Weights of a small transformer language model: 6 heads of 32, skips across layers.
Each number is 128 + 32 x the weight over its row's rms, rounded and kept within 0 to 255. Layers, rows and columns count from 0. The size above them is the row's rms in percent of the matrix's.

# layer 6 MLP up, 768x192, rms 0.276, rows 556-579, columns 0-95
size [ 72 112 103  96 109  96  71 107  98  81  97 102 106 108  97  57 108 107  28 108  95 107 104 105]
[[143 119 200 101 126 167 100  74 153  81 154 114 115  89  96 201 106  84 101 135 132 121 129 107 124 102 148  80 124 151 125 126 119 150 156  97 134 108  80 140 104 127 108  89 207 173 106 130  76 118  71  92 157 165  61  82 135 145  88  68 177 149  98 159 117  86 151 154 142 121 103 147 195 124 133 135 162 125 175  73 130 112  82 133 165 118 125 106 213 103  96  93 105 104 146 137]
 [ 71 153 149 137 122 145 113  95 210 135  88  84 153  92 137 145  82 119 180 102  82 104 127 127 153 127 137 134 177 133  91  88 134 133  73 135  96 147  95 121  84 105 114 191 102 135 124 162 120 118  79 150 160 143  84  96 169 116 199  96  99  97 102  77  78  89  38 157 110 101 139  76 188 132 113 114 118 136 110 130 136 121 109 137 105  84 135 142 134  96  85 149  98 140 105  84]
 [132 136 122 160 126 137 119 158 141 162  86 115 122 109 152 175 125 134 124  99  99 173 147  61 117 142  86 163 162 111  94 153  97 124 105 113 129 170 145 108 126 123 135 163 122 123 134 193 171 185  91 118 105 146 117 156 202 100  97 107 116 126  23 135 102 184 155 135  97 117 115 118  88  96 129 180 130 124  62  92 132 166 214 117 155 144 117 166  99 138  78  89 120 172 113 154]
 [140 196  59  89 138 148 139 122 146 150 208 111 136 140 133 121 113  83 122 143 158  93 129 107 108 103 157 151  97  94 136 133 140 130 109 145 100 125 147 153 188 108 135 120 120 160 134  73 154 154  87  70  99 154 189 223 113 120 126 146  83  79 116 110 135 134  94 139 147 166 101 109 163 109 152 139  79 144 139 114 145 165  71 174 122 133 146 138 204 126 152 147 184 146 138 179]
 [116 126 125 103 141 132 149 148 119 143  99 121  89 141 129 107 123 144 107 157 106 159  97 161  93  93 117 163 132 137 110 111 194 123 128  69  42 159 134 102  87 166 128 150 150 164 136 111 151  98  68 135 104 142 214 166 132 176 105 117  73  88 112 172 150 175  79 223  99  97 137  77 157  98 161 133 147 139 152 145 132 125 122 102 128 143 135 177 100 105 103 101 143  88 144 140]
 [147 129 104 183 189 120 136  90 116  90 135 140 107 102 124  78  91 108 136 162 145 192 153 115  87  47 160 111  82 126  55 155 114  91 120 115 123 107 144 100 104 175 183 201  27 133 116 147 120 130 101 179 163 135 124 130 145 144 103 161 152 161 107 172 139 157 111 211 126  81 149 131 137 152 111 173 136 137 127 154 137  82  99 112  99  86 126 115  65 119 116 152 138 145 116 134]
 [140 125 115 119  94  54 140 129 166 160  16  66 133 157  81 105 144 157 148 133 164 154 120 100 114 145  89 156  67 152 137 144 136 160  84 137 121  88 143 172  82 163 105  91  78 142 142  98 102  87 111  72 110 142 140 122 170 110 152 147 201 101 170 117 127 183 142  60 132 186  86  96 143 133 103 128  46  90 175  90 111  67 160  73  75 122 178 136 149 151 121 117  79 163 127 120]
 [140 102  96 150 111 115 117 104  99 107 121 156 125 140 170 115 177  48 113 119 200 123 159 144  89 121 147 155  60  73 114 165  87 123 179 125 121 152 134 151  90 138  99 101 161 157 124 157 145 144  92 107 163 121 128 118 141 130 153 149  95 109 129 109 155 102 187 135 159  77 114 166 111  71 177 135 156  75  91 180  78 136  97 153 139 146  90  70 119  62 162 154 175 192 112  85]
 [124 106 159 159 146 127 112 138  21  82 168 151 201 153 124  97 125 129 132 159 122 134 175 117 118  93 141  98 131 149  78 119 114 133 146 213 133 133 167 110  60 121 101  83 124 175 112 103 107 119 153 185 121  83 124 160  88 157  91 143 158 122 117 194  83 127  92  92 146 101 125 111 115 142 152 125 141 176 165 126 172 118  93 146 173 118  85 123 167 126 109 125 178  85 147 105]
 [138 141 176 157 187 143  80 131 109 137  85 151  68 101 124 134 138  72 132  84 113 120 134 139  84 177 110 236 120  72 133 163  91  53 171 110 114 131 115 142 153 172 122 100 125 155 160 174  83 111 116 144  97 137 188  95 102 132 143 127  70 155  86 117 164 134  92 144 231  98 105  42 148 110 150 149  69 140  65 184 113 144 181 130 155 165 171 115 107 143 104 111 113 104 134 151]
 [126  91 147 109  92 132 147 149 176 156 112 152 108 112 135 131 137 142 107 183 119 118  84 202 114 136 161 133  92  91 134 125 185 101  74 146 112 129 137 146 128 124 141 160 138  88 108 153 120  87  99  71 120 189  97 129 167  71 143 120 170 150 179  85 137 140 130 142 141 158 135 145 199 136  73 129  86 149  98 113 157 124 171 124 123  91 163 128 141 129  96 149 128 104 119 119]
 [112 111  94  99 176 161 129 116  97 170  73 150  87 178 153 129 100 153 129 144 135 177 173 131 146  90 131  92 131 152  61 129 127 158  85 121 146 113 137 169 191 130  92 157 161  96 132 147  52 146 121 126 117 103  98 156 101 116 158 139 184 123 107 163 117 137 104  86 186 126 136 154 146 115  83 120 229 115  66 125 127  60 171 146 130 122  89 169 108  95 176  94 133 143 125 105]
 [137 116 145 136 117 182 126  61 133  92 132 123 112 130 104 119  58 151 160 156 116  95  64 116 114 123 158 169 126  99 146  69 112 129 126 121 103 141 147 151 149 143 144 138 151 118 139 103 127 144 154 157 119 138 118  81 152 131 150  92 100 172 162  78 112 137 127 107 119  79  97 147 159 170 194  56 185 122 146  73 117  53  56 142 186  73 116  71 100  95 122 139 138 132 102 102]
 [114 137  91  75 125  82 174  99 112 139 112 178 130 144  99 119 110  98 106 106 139 107 141 169 176 150 155 111 122 168 128 140 137  92  59 123  86 143 112 117 111 101 161 121  85  74 113 137 115 104  61 163 183 137 132 148 143  84  93  90 138 158 102 112 157  79  85 119 105 170 138 153 200 101 119  89  92 136  87 100  82 140 147 178 109 161 197 107  89 178 136 169 136 161 143 147]
 [116  70  89 178 136 161 118 141 112 127 153 166 130 172 109 140 102 132 136 180 125 177 138 143  72 119 121 117 114 100  65 135  82 124  92 176 128 122 120 137 111 155 155 120 102 186  92 185 145 101 157  63  95 154 137 165 130  74 121 123 151 161 157 100 140 132 127 102 129 143  96  98 144 195 136 131 113 117 196 132  92 135  79  79 164 137 123 136 118  72 160 143 138 144 137 117]
 [126 164 137 133 114 149  98 152 146  85  82 194 163 166 131 146  81 130 115  94 134 151 111  98 141 110 139 143 161  71  82  91 171 187 166  93 183 161  24 116  67 130 102 141 128 133 110  65 179 187 123  52 192  76 115 140 147 113 150 103 139 157 121 133 144 125 149 110 102  85 115 147 126 132 111  80 134 122 128  99 178 184 200 169  82 145 125 106 128  78 141 155  89 148 144  80]
 [113 126 161  99 165  65 145 110 157 121 169 123 109 140 160 137  93 163 121 190 157 156 115  92 103 107 139 105 136 136  96 132 161 100  97  91 106 189 172 120 169 139 138 194 130 100 109 157 179 206 143 144  97 205 129  83 153 132 113 154 121 126 109  86 104  71 138 118 132  79 123 106  69 211 116 116 144 161 105 188  88 151 150 145  87 113 150 128 184 136 180 124 122 162 122 129]
 [197 152  85  82 129  86 137 163  82 142 161 177 121 122 116 127 130 152 130  62 100 139 130 116 167  77 161 154 124 122 125  84 115 149 181  98  78  90 123 109  73 103  50 157 110 146  75 122  79 169 108 114 140 146 149  80  93 112 150 131 118 186  76 150 147 146 106 131 117 154 131 140 150 169  59 111 182 138 141 161 140 114 151 138  46 126 116 153 154 107 104 139 114 129 106  97]
 [146  97  78 174 127 111 161 126 100 160 170  98  92 145  87  95 161 107  89 114  93 170 140 125 127 158  96 132 130 174 200 179 130  98 118 166 137 110  88 105 183 112 135 150 120 122 123 194 157 131 116 170 110 154 100 148 119  65 107 199 129 156 147 127 148 137 106 135  81 135 114 114 144 165 152 193 162 106  95 149 187 145  65 130 152  69  81 132 115 142  80 123 189 114 130 143]
 [108 150 138 152 150 158 123 140 132 151 210  93 167 182 177 119  87 124 149 114 175  71  91 124 117  86 159 119  91  72 146 165 186  70 119 152 131 106 120 125 117 151 138 140 132 138 181  77 137 133  70 137 125 105 109 107 188 169 150 124 156 128 162 105 103 210 150 154 140 111 109  96 140 176 156 175 121  48  87  97  97 104 137 140 125 121 128  72 106 119  88  86  63 199  90 125]
 [131 139 155 140 184  92 131 127 165 153  95 133 151 129 134 188 148 138  98  70 158  68 142 102 124 165 114 141 109 140 185 114 120 114 123  77  94 166 103  97 183 138 150 105 148 129 124 117 147 124 129 171 185 132 101 148 206 129 137  86 132 122  82 131 114 130 102 118 181 126 139  96 123 141 206  89 120 120 130 180 128 133  65 151 113 175 151 121 135  49 180 134 109 157 121 104]
 [127 142 190  96 158 128  85 113 160 129 102 161 160 134 116 168  76 133  91 131 134  90 157 101 123 105 123  91 185 147 146 131 131 165 172 105 115 148 137  57 160  58 166 119 125 152 128 115  82 152 125 133 137 157 131 197 117  95 117 141  69 168 130  98 181  99 109 153 146  97 116  67 159 112 175 141 109 171 131 153 174  99 109 114 127 162 221 110 103  91 181 165 136 123 197  87]
 [102 149 148 131 124 203  38 146 138 116 129 134  91 116 107  94 138  91 123 139 181 126 170 156 199 136  81  77  49 122  76 151 124 139 164 134 133  65 110 129 140  97 124 156 125  86 122 175  81 165 135 105 105 144  86 104 126 126 106 135 143 112 132 155 166 171 150 135 110 132 120 193 173  95 145 155 132 123 136 153 142  79 114 136  69 128 141 114  89 119 101 124 146 151 145 143]
 [141 117 161 121 148 125  72  91  50 140 182 121 106 144 149 141 129 123 140 165  98 173 154  93 114  66 147 131 145 187 123 128 167 142 176  93 177 190 103 172  77 120  82 113 129 150 106  96 125 169 164  91  65  91 105 144  93 144 190 151 139 163 105 117 110 155 115 159 162 190 120 203 140 115 186 154  71 140 120  82  90 170 111 125  63 122 122  96  64 176  87  68 121 171 133 153]]
# layer 6 MLP down (transposed), 768x192, rms 0.0549, rows 556-579, columns 0-95
size [ 75 123 101 103 105  99  97 107 102  79  98 107 102 108  94  63 101  99  27  97  94 109 108 103]
[[181  91  97 117 201  80 125 127 149  79 158 104 161 153 114 172 139 104  94 127 136 150 121 127 121  64 114 109 125 112 130 101 167 135 137 143 127  88 114 116 118 142 131 139 167 114 135 190 190 151 128 171 108 119  82 166  88 106 160  60  97 154 181  98 138 185  95 167 130 156 134 101 141 138 119 159 185 148 106 120 143 136 157 128  54 113 136 119  88 117 171  92 137 194 132 144]
 [140 143  56 144 164  97  81  66 162 139  55 108 141 129 164 133 114 129 109 164 133 120 158 140  96  94 105  81 142 132 135 110  72 122  96 149 124 136 115 100  63 118  35 170 106  80 103  76 114 115 117 150 150 154 148 163 135  65 137 205 125  95 108  68 105 122 108 107 114 113 145 100 104 114 105 104 162 138 177 134 123  85 121 123 144 107 125 173 144  97 107 165  67 130 146  59]
 [150  87 140 114 170 139 141 113 137 127 113  91 140 160 125 120 119 104 103 116 156 101 140  96  60  88  93 161  89 114  97  95 178  91 132  91 109 128 119  79 119 120 139 127 137 114 135 149 188 126 127  44 125 178 140 173 120 175 116 154 136 122 148 140  72 156 193 145 156 125  88  85 179 105 164 107 113  95 156 139  70 114 102 144 123 116  93  94 165  54 131 106 201 159 125 111]
 [ 51 177 110 170  72 144 112 160 115  93 124 163 112 127  59  88 180 131 150 116 133 144 138 142 104 155 142 114 111 146 146 143 122 134 103 158  98 115 134  79 114 110 129 131 105 109 102  65 146  94  62 107 131 139 195 190 128 137 124 166  91 102 129  44  98  91 169 109 161 175 133 146 162 101 157 122 130 153 152 155 189 121 106 137 141 118 124 136 152 127 128  99 146 126 134 105]
 [149 139 115 133 130 146  98  81 182 135 147 139  97 141 120 116 159 104 135 185 117 100 139 103 149  78 125 157 146  98 173 150 141 124 127  80 156  73 106 161  89 147 186 142 147 123 168 122 125  30 117 115 138 100 137 125 137 148  81 125 139 150  57 153 102  96  71 152 131 152 173 105 198 164 102 184 108  93  91  97 136 181 113 111 132 169 154  92 124 126 130 108 150 157 126 122]
 [117 127 137  99 157  52 162  71  83 133 151 125  82 193 164 108  49  66 145 136 161  75 148 105 151  69 101 119  77 157 123 100 124 114 102 112 141 141 123 118  79  72 133 160  99 116 108 178 120 145 140  80 192  76 111 101 143 199  64 118 128 160  92 140 141 100 103 124  75 134  90  91 172 141  83 155  95 114  90 121 104 133 109  84  97 184 116 136 104 161 174  68 112  74 107 114]
 [ 80 129   0 160 139 124 139 117 145 149 142 208 134 165  94 129 154 170  93 151 101  86 123 148  98  64 122 121  97 147 119 138 109 131 122 157 144 120 159 106 138  57 118 152 176 103 111 141 115 135 164 116 153 176 111 145 140 162 124 133 112 101  79  97 112  86 197 145  92 121  71 144 170  90 103 176 123  84 107 108 128 151 147 156 192 137 118 103  70 146 114 137 163 182 138 104]
 [202 157  72  62 107 163 208  75 138 126 116 127 114 146 112 132 109 150 162 101 150 167 101 116 107 134 166 101 146 124 139 183 111 148 185  80 109 162 111 138 168 173 205  91 131 127 117 115 109 114  92 122 154 105 114 137 129 144 168  71  71 134 143 152 136  58 141  90  99 110 164 152 100  98 116 108 167 122 112 137 119 137 145 144 121 140 147 168 127 121 125 148 125 179 130 131]
 [127  81 121 186 174  99  94 127 120 103 165 121 125 159 118  76 122 155 134  94  54 161 136  92 198 142 156 175 156 124 125 127 108 112 108 147 112  97 159 196 125  81 101 150 122 179 157 140  55 119 137 156  92 151 155 161 152 139 109 130 175 144 112 130 113 129 129  95 159  65 130 107 155 168 142 136 157 169 151 125  86  64 172 119  84  46 140 161  93 135 116 126  67 135 161 138]
 [146 124 222 165 156 184 102  97 135 116 134  96 128 144  93  93 226 114 161 119 155 103 197 100 147 142 158 120 103  81 126 109 125 127 130 130 150 120  90 114  93 134 163 105  96 104 110 107 120 112 145 106 219 162 153  66 115 175 190 129 113 122 106 120 149 189 171 106 106 157  84  90 105 133 150 115 146 117 122 119 167 178 149 138 118 148 173 159 151  99  82 101 121 125 104 137]
 [100 160 164 146 141 137 100  86 111 153 162 106  77 153 166 143 175 161  49 144 142 120 124 177 168 173 129 138 156  98 138 130 109 170 159 150 109 115 145 120 168 116  65 128  78 121 123 116 102 184 111 150  98 159 112  91 130 149 137 127  94 142 132 151 121 118 186 151 180 126 124  17 139 112 124 115 114 113  78 151 134 150 142 171 166 141 184 123  99 104 101 158  99 201 126 163]
 [123 140 114 132 109 121 184  98 112 134 153 138  57 170 181 157 147  91 103 147  44 115 132 122 124  81 102 116 106 122 142 199 136  94 117 179 136  85 161 100 147 121 146  82 107 122  76 130 184 121  79  70 158 110 177 155 163 140 101 164 183 109 156 161 196 155  56 123 137 116 172 144 107 159 144  95 169 142 150  86 154 181 110  88  62 133 131 152 125 119 149 114 139 154 126 117]
 [151 149 111 188 204 116 148 140  82 126 111  81 124 149  91 128 124  96 149 159  90 114 138 102 177 164 184 123 152 148 144 120 129 180 107 150 145 113 139  76 126 203 113 106 139  93 125 179 156 188 132 105 185  93 122 153 122 148 110 108 143 137 165 109 104 126 132 104 201  81 108 148 138 102  56 193 117 117  76 159 108 106 123 117 112 155 124 113  80 146 152 105 170 137  89 109]
 [116 116 168 129  77 161 155 104 112 127 160  94 158 145  98 119 136 113  85 146 114 148 164 117  86 148 123 176 140 143 127 125 176 145 148 108 161 131  98 138  99 146 115 173 181 137 125 177 116 135 175 125 153 150 179 130  92 130 117 117 151 115  69 174 116 123 124 122 134  95 122  67 135 185 131 102 134  58 118 130  75 215 150 143 149  81  64  86 147 158 111 136 107 145 112  85]
 [123 104 138 148 178 143 193 143 141 131 202 117 136 112 141 105 162 145 178 143 167 208 108  99 188 178 120 107 128 109 162 177 168 102 100 119 121 148 113 123 112 156 124  98 128 186 141 147 190 133 183 193 152 113 176  99 143  88 163  71 141 140 158 120 112 151 128 179 133 106 119  94 107 179  92 110 155 135 112  98 151 154  60 152 148 158 101 159 130 134 149 144 153 111 104 172]
 [127 107 100 141 133 156 157 127 177 194 113  83 119 105 149 198 105 108 103 127 127  90 115 143 109 149  54 143 140 180 122 157  64 125 130 146  93 163 123  84  89 139 159  80 160  64 130 130 138 113 144 135 121  88 149 149 132  90 108 127 118 138 112 153 154 113 111 113 182 111 104 116 121  95 177 137 176 154 125 106 111  90  86 134 152  93 129  75 136 144 108 106 129 130 123 149]
 [139  66 112 119 167  88 180 154 117  77 150  58 100 125 126 164 183  98  70 135  97 118 124 157 148 151  80 114  80 107 129  31 136 142 200 110 141 136  77 120  83 186 181 103 127 171 173  44 167 101 129 104 190 136 113 120 127 202 137 115 153 101 133 112 136 134 111 104  93 111 149 122  70 141  96 139 108 146 150 135 138 147 141 104 117 145  92 122 183 125 128 174 104 167 125 134]
 [122 151 161  89 103 136 116  63 162 129 152 143 149 114 139  82 112 130 149 107 150 161 153 156 120 187 105 100 109 103 107 135  56 106  90 103 108 152  92 169 128  59 150 163 126 129 124 165 153 123 154 113 187  54 130 121 130  66  98 109 144 135 138 156 154 205 130 145 171 136 171 121 105 112 182 165 144 183 148  94 149  97 140 115  77  86 117 141 125 111 123  71  87  94 175 135]
 [101  97 173  62 178 177 123  97 149 118  99 152 108  86 167 118 110 100 112 114 182  65  94 143  92  61 147  94 174 114 164  55 170 134 110 121 146 118 118 140 110  81 129 103 100 136 123 150 151 169 113 144 168 133 133 131 146 149 107 134 134  57 139 122 140 167 132  71 157 176 146 155 169 155 122 145 159  95  83 109 135 116  96 153 132 115 188 130 102 103 120 137 137 121 125 120]
 [137 148 134 123  94 118  52 114 166  99 165 128 151 107 134 179 109  93  84 218 110 173  90 145 138  69 107 140 132 147 107 168  94 144 129 106  43 150 176  81 180 152 141 108  70 149  97 125 143 130 150 139 165 111  72 108 156 106 129 107  40 135  72 149 133 161 110 127 177 101 118 118 104 116 140 135  99 179  68 136 138  95 167 127 145 184  91 137 166  78 165 162 195 127 164 131]
 [118 169 149 138 162 135 164 124 150 135 113  90 123 129 133 120 189 109  69  87 119 108 114 103 105 143 158 113 132 185 129 150 175  72 129 178 100 163 117 108 118 127  97 113  85 109 146 118 154 155 109 154 118 139  74 167 153 116 114  61 100  90 113 131 100 143 110 130 152 151 137 150 124 136  84 118 102 132 166 122 132 190 132 152 140 139 184  99 195 198 118 149 199 138 119 150]
 [ 84 111 158  93 188 114  64 117 144 161  78 143 136  89 156 108 119 148 131 180 180 111 149 115 141 106 189 147 125 161 163 202 156  88  69 131 141 167 135  90 181 122 108 206  87  79 112 154 162 141 133 150 137 120  94 112 122 179  93 125 174 139 119 121 195 159 146 174 128 151 168 141 170 137 195 146 130 125 101 116  69 135 113 169  98 124 102 142 129 119 139 123 109 160 101  60]
 [134 121 118 126 139 165 131 157 109 152 147 109 138 154 141 149 129  72 178 139 167 131 141 134 119 191 111 105  94 119  85  95  88  78 132 120 163  83 114  91  95 120  99 160 209 158 130 190 139 185  87 125 144 175 132 155 123  89 103 106  91 229 105  99 152 112 138 117 145 121 138 164 138 136 104  87 179 177  60 197 160 116  91 129 135  89 128  94 139  70 117  66 120 165 134 157]
 [168 123  99  90 145 103  81  59 153 135 105 127 112 175 152 178 130 130 142 148  83 100 167  88  96 130 176 162 116 154 165  74 185 146 121 106 133 152 156 133 162 198  52 156 154  72 154 117 103  62 185 129  69 129 171 118 137 122 112  95 179  84 110 153 140 132 109 137  65 112  94 146  84 150 128 119 119 121 158 171 160 139 126  89 121 133 170 146 100 135 175 142 113 153 152 151]]
# layer 6 MLP gate, 768x192, rms 0.283, rows 557-580, columns 0-95
size [111 104 101 109  98 103 112  93  81  97 105 102 105 101  59  98 105  26 104  98 112 117 108  80]
[[162 165 111 168  94 125 158 137 164 160 139 225 170 163 110  92 150 123 130  97 120  31 111 101 150 125 127 118 123 154  57 210 113  99 168 140 167 148 168 191 172  93 167  33 108 126 137 158 178 173 159 165 144 139  80 116 130 145  99 108 186 126 130 133 108 117 146 116 139 141 109 144 125 126 110  95 111 117 104  73 131 140 154 154 149 116 126  80 119 166 118 116 172 109 130 176]
 [105  76 143  46 132 150 142 155 141 108 142  55 158 161  78  85  89 139 238 161 140 167 150 115 110 121 124 151  86 128 132 123 100 117 135 100 112  98  87 127 124 117 105 124 157  98 156 110  68  83 133 147  89 148  96 151  91 110 198 133 173 211 115  85 159 105 177  89 128 150 119  71 125 187  44 118 155 200 121 102 110 129  90 122  86 125 142 133 119 148 159 133 103 116 163 120]
 [119 124 100 145  93 105 115 164  99 102  38 141 120 118 129 109 137 117  95 106 123 176 176  85 199 167 153 183  95  85 100  87  72  95 181 143 121 106 134 139 117  99 177 119  80 118  56 166 178 161 156  87 164 113 160 142 156 158  96 122  85 138 111 144 141 135 120 117  97 162  69  86 178 180 103 107 147 148 146 164 172 137 148 107 119 168 147 105 154 136 137 104 110 132 103 134]
 [123 112 121 112 136 163 153 118 137 164 111 131 117 171  94 108  94  64 126 109 150 225 100 153 113 136 159 165 156 101 128  98  42 133 128 100 143 110 115 181 108 113 122 108 115 147 155  97 109  77 135 155 133  97 132 132 131 106 108 148 148 132 165 134 195 119 190 137 131 159 108  91  68 126 150 151 115  72 146 185 121 135 116 130 170 167 107 124  92 143  76 134 147  98 130 136]
 [120 120 136 109 155 148  76 206 121 111 148 119 113 120 116 100 208 130 102  88 118 125 111 228 115 121 160  88 154 140 124 112 121 102 188 164 159 122  75 139 175 128 124 101 119 110 200 121 132  62 142 150  84 175 143 170 112  97 116 133  88 154  71 112 125 169 166 114  76 129  92 116 147  79 123  84  64 136 152 148 133  92 174 137 126 161 120 136 126 165 136 168 126 164 132 164]
 [ 86 185  52 173 166 173 133 151  99 129 151 255  54  97 106 157 154 136 102 137  89 135 162 100  67  87 156 102 116 130 191 140 118 123 125 128 131 133 145 119 152 130  97  96 151 148  97 183 144 137 158 167 172 125  81  93 122 114 113 148  77 137 128 155 101 100 184 151 109  89 107 147 134 105 111 115 141 131 116 128 139 157 145 160 131 109 117 114  98  74 130 147 130  97 146  91]
 [105 184 122 149 106 124 113 105 167 175 134 145  85 143 122 183  70 135 153 104 131 144 134 157 133 127  83 203 139 130 130  76 120 190 210 142 144 103  88 112 109 129 121 158 149  91 132 144 103 148 162 128 114 128 193 155  89 116 106  67  75 135 176 146 134 157 140 112 106  85 150  61 141  78  92  74 132 124 108 101 179 106 152 129 152 105  96 111 155 115 117 123 133  78  87 128]
 [ 29 164 133 110  93 194 164 136 144 171 148 105 194  79 118 102  92  95 159 170 168 162 123  85 132  99 169 112 162 180  94 136  80 134 128 135 138 130 104  96  90 153 124 155 145 108 135 129  73 198 128 139 115 108 127 144 102  96 133 130  68 140  89 130 104 110  71 174  91 113 175 138 168 110 112 149  33  88 151 156 158  87 119  84 167 170 155 147 141 116 159 137 171 132 100 148]
 [123 141   6 115  49 155 140  90 117  92 186  98 105 159 130 116  92 174 193 187 123  82 148 135  74  96 125 109  98 158 128 151 171 135  88 126 153 121 129 143 145 122 142 150 147 161 101 145 120 144 176 155 104 127 148 103  87 108 128 160 114 112  78 182 146 136 104 182  91 129 129 119 112 105 136 126 123 137 150  97 121 129 151 148 146 113 134 185 179 125 123 159 194 169 151 148]
 [106  94 163  30 121  64 133 130  71 107 136  92 133  81 171  99 177 115  94 112 130 143 104 145  96 133  86 131 175  59 116 122 101 128 134 120 102 125 182 147 141 154  76 110  86  90  67  99 146 171 145 121  82  92 149 116 139 129 139 169 104 159 133 112 204 107 111 109  74 117 155 125 155  89 129  91 143 176  96  88 103 173 166 120 115 150 154 171 132  80 192 110 150 126 153 137]
 [111 122 111 147 121  97 130 128 175 118  95 123 109 216 138 147 161 193 118 138 113 170 140 147  65 127  68 149 146  85 135 138 103  76 174 115 113 161  84 126 130 126 154 226 110  92 133 106 110 169 130 125 127 131 118 108 112 115 128 129 110 115 161 150 137 126  87 109 113  82  99 187 174 137 133 217 144  92 152 116 122 105 126 132 136 159 107 146 103 165 190 111 147 151 120 119]
 [159 152  53  82 101  59 157 132 161 174 127 149 143  81 136 128 138 120  87 142 107 157 117  99  86  89 186 111 118 141 141 176 168 139 131 144 127  85 111 179 119 117 179 118 118 178 124 122  85 171 160 161 135 108 133 144 101  64 127 138 110  79  77 129 132 132 111 160 106 127 119 106 152 159 157  53 161 108 127  65  85 149 181 147 160 162 161 152 139 124 111 152 126  88 143 175]
 [144  79 206 144 134 178 105 133 124 157 130 144  81 128 179  58 161 151 126 168 124  77  62 143 118  99 146 137 127  90 209 122 173 121  95 143 152 105 121 142  28  87  63 132 110 112 146 117 157  92 111 144 149 127  92 112 137 127 150 121 130 168 113  97 104 129 168 141 135 134 126 139 183 124  77 122 119 112 113  91 180 113 161  69  69 169 144 147 158 123 161 152 119 125 120 110]
 [156  87  84  98 101 122 180 126 109  95 154 172 136 123 149 121  60 123 116 212  94  97 169 110  98  72 137  64 149 106 127 126 153 143 134 117 127  74 107 178 116  92 161 146 140 118 146 119 126  97 175 111 151 148  93 173 176  89 177 158 147 127 143 154 116  96 119 100 139 116 113 129 172 124 180 144 132 105 152  46 104 110 131 111 230 152 136 107 116 125 194  82 176 175  92 151]
 [153 141  94 147 160 157  86 119 110  99 154 191 107 151 168 189 117 115  72 111 160 119 117 107 136 110 129  67 166 108  92 105 197 111 113  67 122 112 154  96 108 133  89  62  90  90 150 145 140 193 118  29 149 139 158  57 181  69 169 119 146 167  73 148 133 127  99 119 139 149  75 107 112  70  79 122 125 143 148 133 125 143 174 143  83 105  99 118  72 130 147 133 112 110 152 101]
 [159  93  84 136  75 109  72 172 101 135 123 148 140 107 148 130 145 151 133 128 140 152 139 127 143 162  96 128 110 130  90  94 131 165 185 177 127  50 132 118 143 172 137 107 122  75 205 131  96 160  70  95 192 135  86 151 111  87 124 200 118 168  87 130 115 176 116 110 100 114 144 149 152 118 109 149 150 102 112  83 125  95  99 109 168  23 124 131  55  82  58  82 188 153  71 147]
 [ 86 140 110 110 115 121 131 119  90 112 139  61 134 143 120 131 156  98 143 118 139 146  57 123 135 102 186  98 152  65 174 153  89 140 123 140 128 138  86  94 102 132 124  79 204 103 147 157 176 138 109 152  99 176  72 124  57 149  80  98  93 141 100 141  99 123  45 132 151  96 165 122 172 186 135  64 115  96 118 156 134  79  83 139 185 139  82 136 119 130  92 151 121 140  82 128]
 [134 110  75 148 147  96 123 119  88 157 139  85 109 108 135 151 183  98 106 114 112 118 133 149 106 160 121 114 135 160 205 131 137  97 102 131 139  85 103  91 158 116 143 115 128  94 162 132 140 115  90 185 126 144 101 132 188  97  85 151 133 143 108 127 148  93  92 128  68 155 134  98 125 186 157 187 146 135 103 115 244 128  95 103 130  40  72 164 128 122  74 141 212 138 188 161]
 [129 147 153  86  86 102 144 111 132 184 222  67  85 117 121 135 125  86 211 124  92 158 135 127 113  86 139 137  95 152 170 113  90  92  66 118 145  80 142 109  68  91 138 135  95 177 183  94 108  81 128 170 117 115 119 131 124 124 156 129 154 159 137 154  84 164 131  93  87  75 126  98 127 118 145 129 123 150  89 153 175 121  88 138 164 158 137 120 115 127 156 126  79 194 148 138]
 [ 92 122 125 133 108 124 203 156 194  98 155 106 132  85 147 132 126  93 112 146 137 179 123 149 143 145  87 141  82 142  78 187 119 141 149  95 123  72 161  84 167 126 157 165 130  78 147 138 157 161  56 114 121 158 123 158 124 177  77 131 112 132 121 116 128 164 139 146 136 105 139 119 155 215  92 156 117 138 107 164 161 124 106 119 171 129 173 123  87  75 118 105 152 158 110 113]
 [158  63 172  94 112 190 187 122 102 152  83 157 118 166 156 154 163 113 135 109  95 162 187 142 137 115  94 145 101 146 125 119 116 141 148 163 167 138 117 111 113 127 158  98 120 135 131 146 204 122 136 120 130 133  69 139 101  66 162 113 123 166 115 107 128 119 193 139 132 109 106 240 155 177  91  42 147 171 133  89 101 156 101 128  93 186 145 148 118 119 164 160 131  97 151 154]
 [139 112  74 138  47 104  80 128 121 145 129 112 108 107  87 195 150  89 146 111 174 163 122 105 162 104 167 181 116 112  93 150 103  92 121 156 144 120 112 165 124 105  81 122 118  57  87 145 120  98 106 148 134 117 148 188 204 153  93 143 146 120 151 130 164 187 195  92  72  93 158 161 138 135 131 153 177  73 113 110 128 136 123 128 123  99 121 117 149 111 134 101 136 102  80 117]
 [134 123 103 105 130 122 151 152 103 162 181 113 204 114 106  14 131 113 159 120 103  82 146 124 131 140 117  60 107 119  79  82  80 112 117 148 144 113 147 164 134 117 136 125 154 135 115 102  60 143  64  90 129 189 113 137 144 137  66 182 153 151 149  99 132 114  91  79 115  70 116 143 185  99 104 130 121 127 101 193 164 184 132 115 146  79  84  74 200 120 116 137 148 143  95 138]
 [165 118 114 163 131  81  59 157 118 118 177 164 123 152 168  82  88 167 140 123 115 107  80 129  77  33 183 132 138 161 162 164 130 113  96 160 144 146 144 179  98 156 101 109 198 104 137 152 169  77  78  98 152 148  96 125 159 155 158 112  92 144 175 128 116 134 153 147 137  96 129 145 123 119 150 114 105 102 147 131  97  82 114 127  83  94  83 118 144 164 117 109 201 103 107 129]]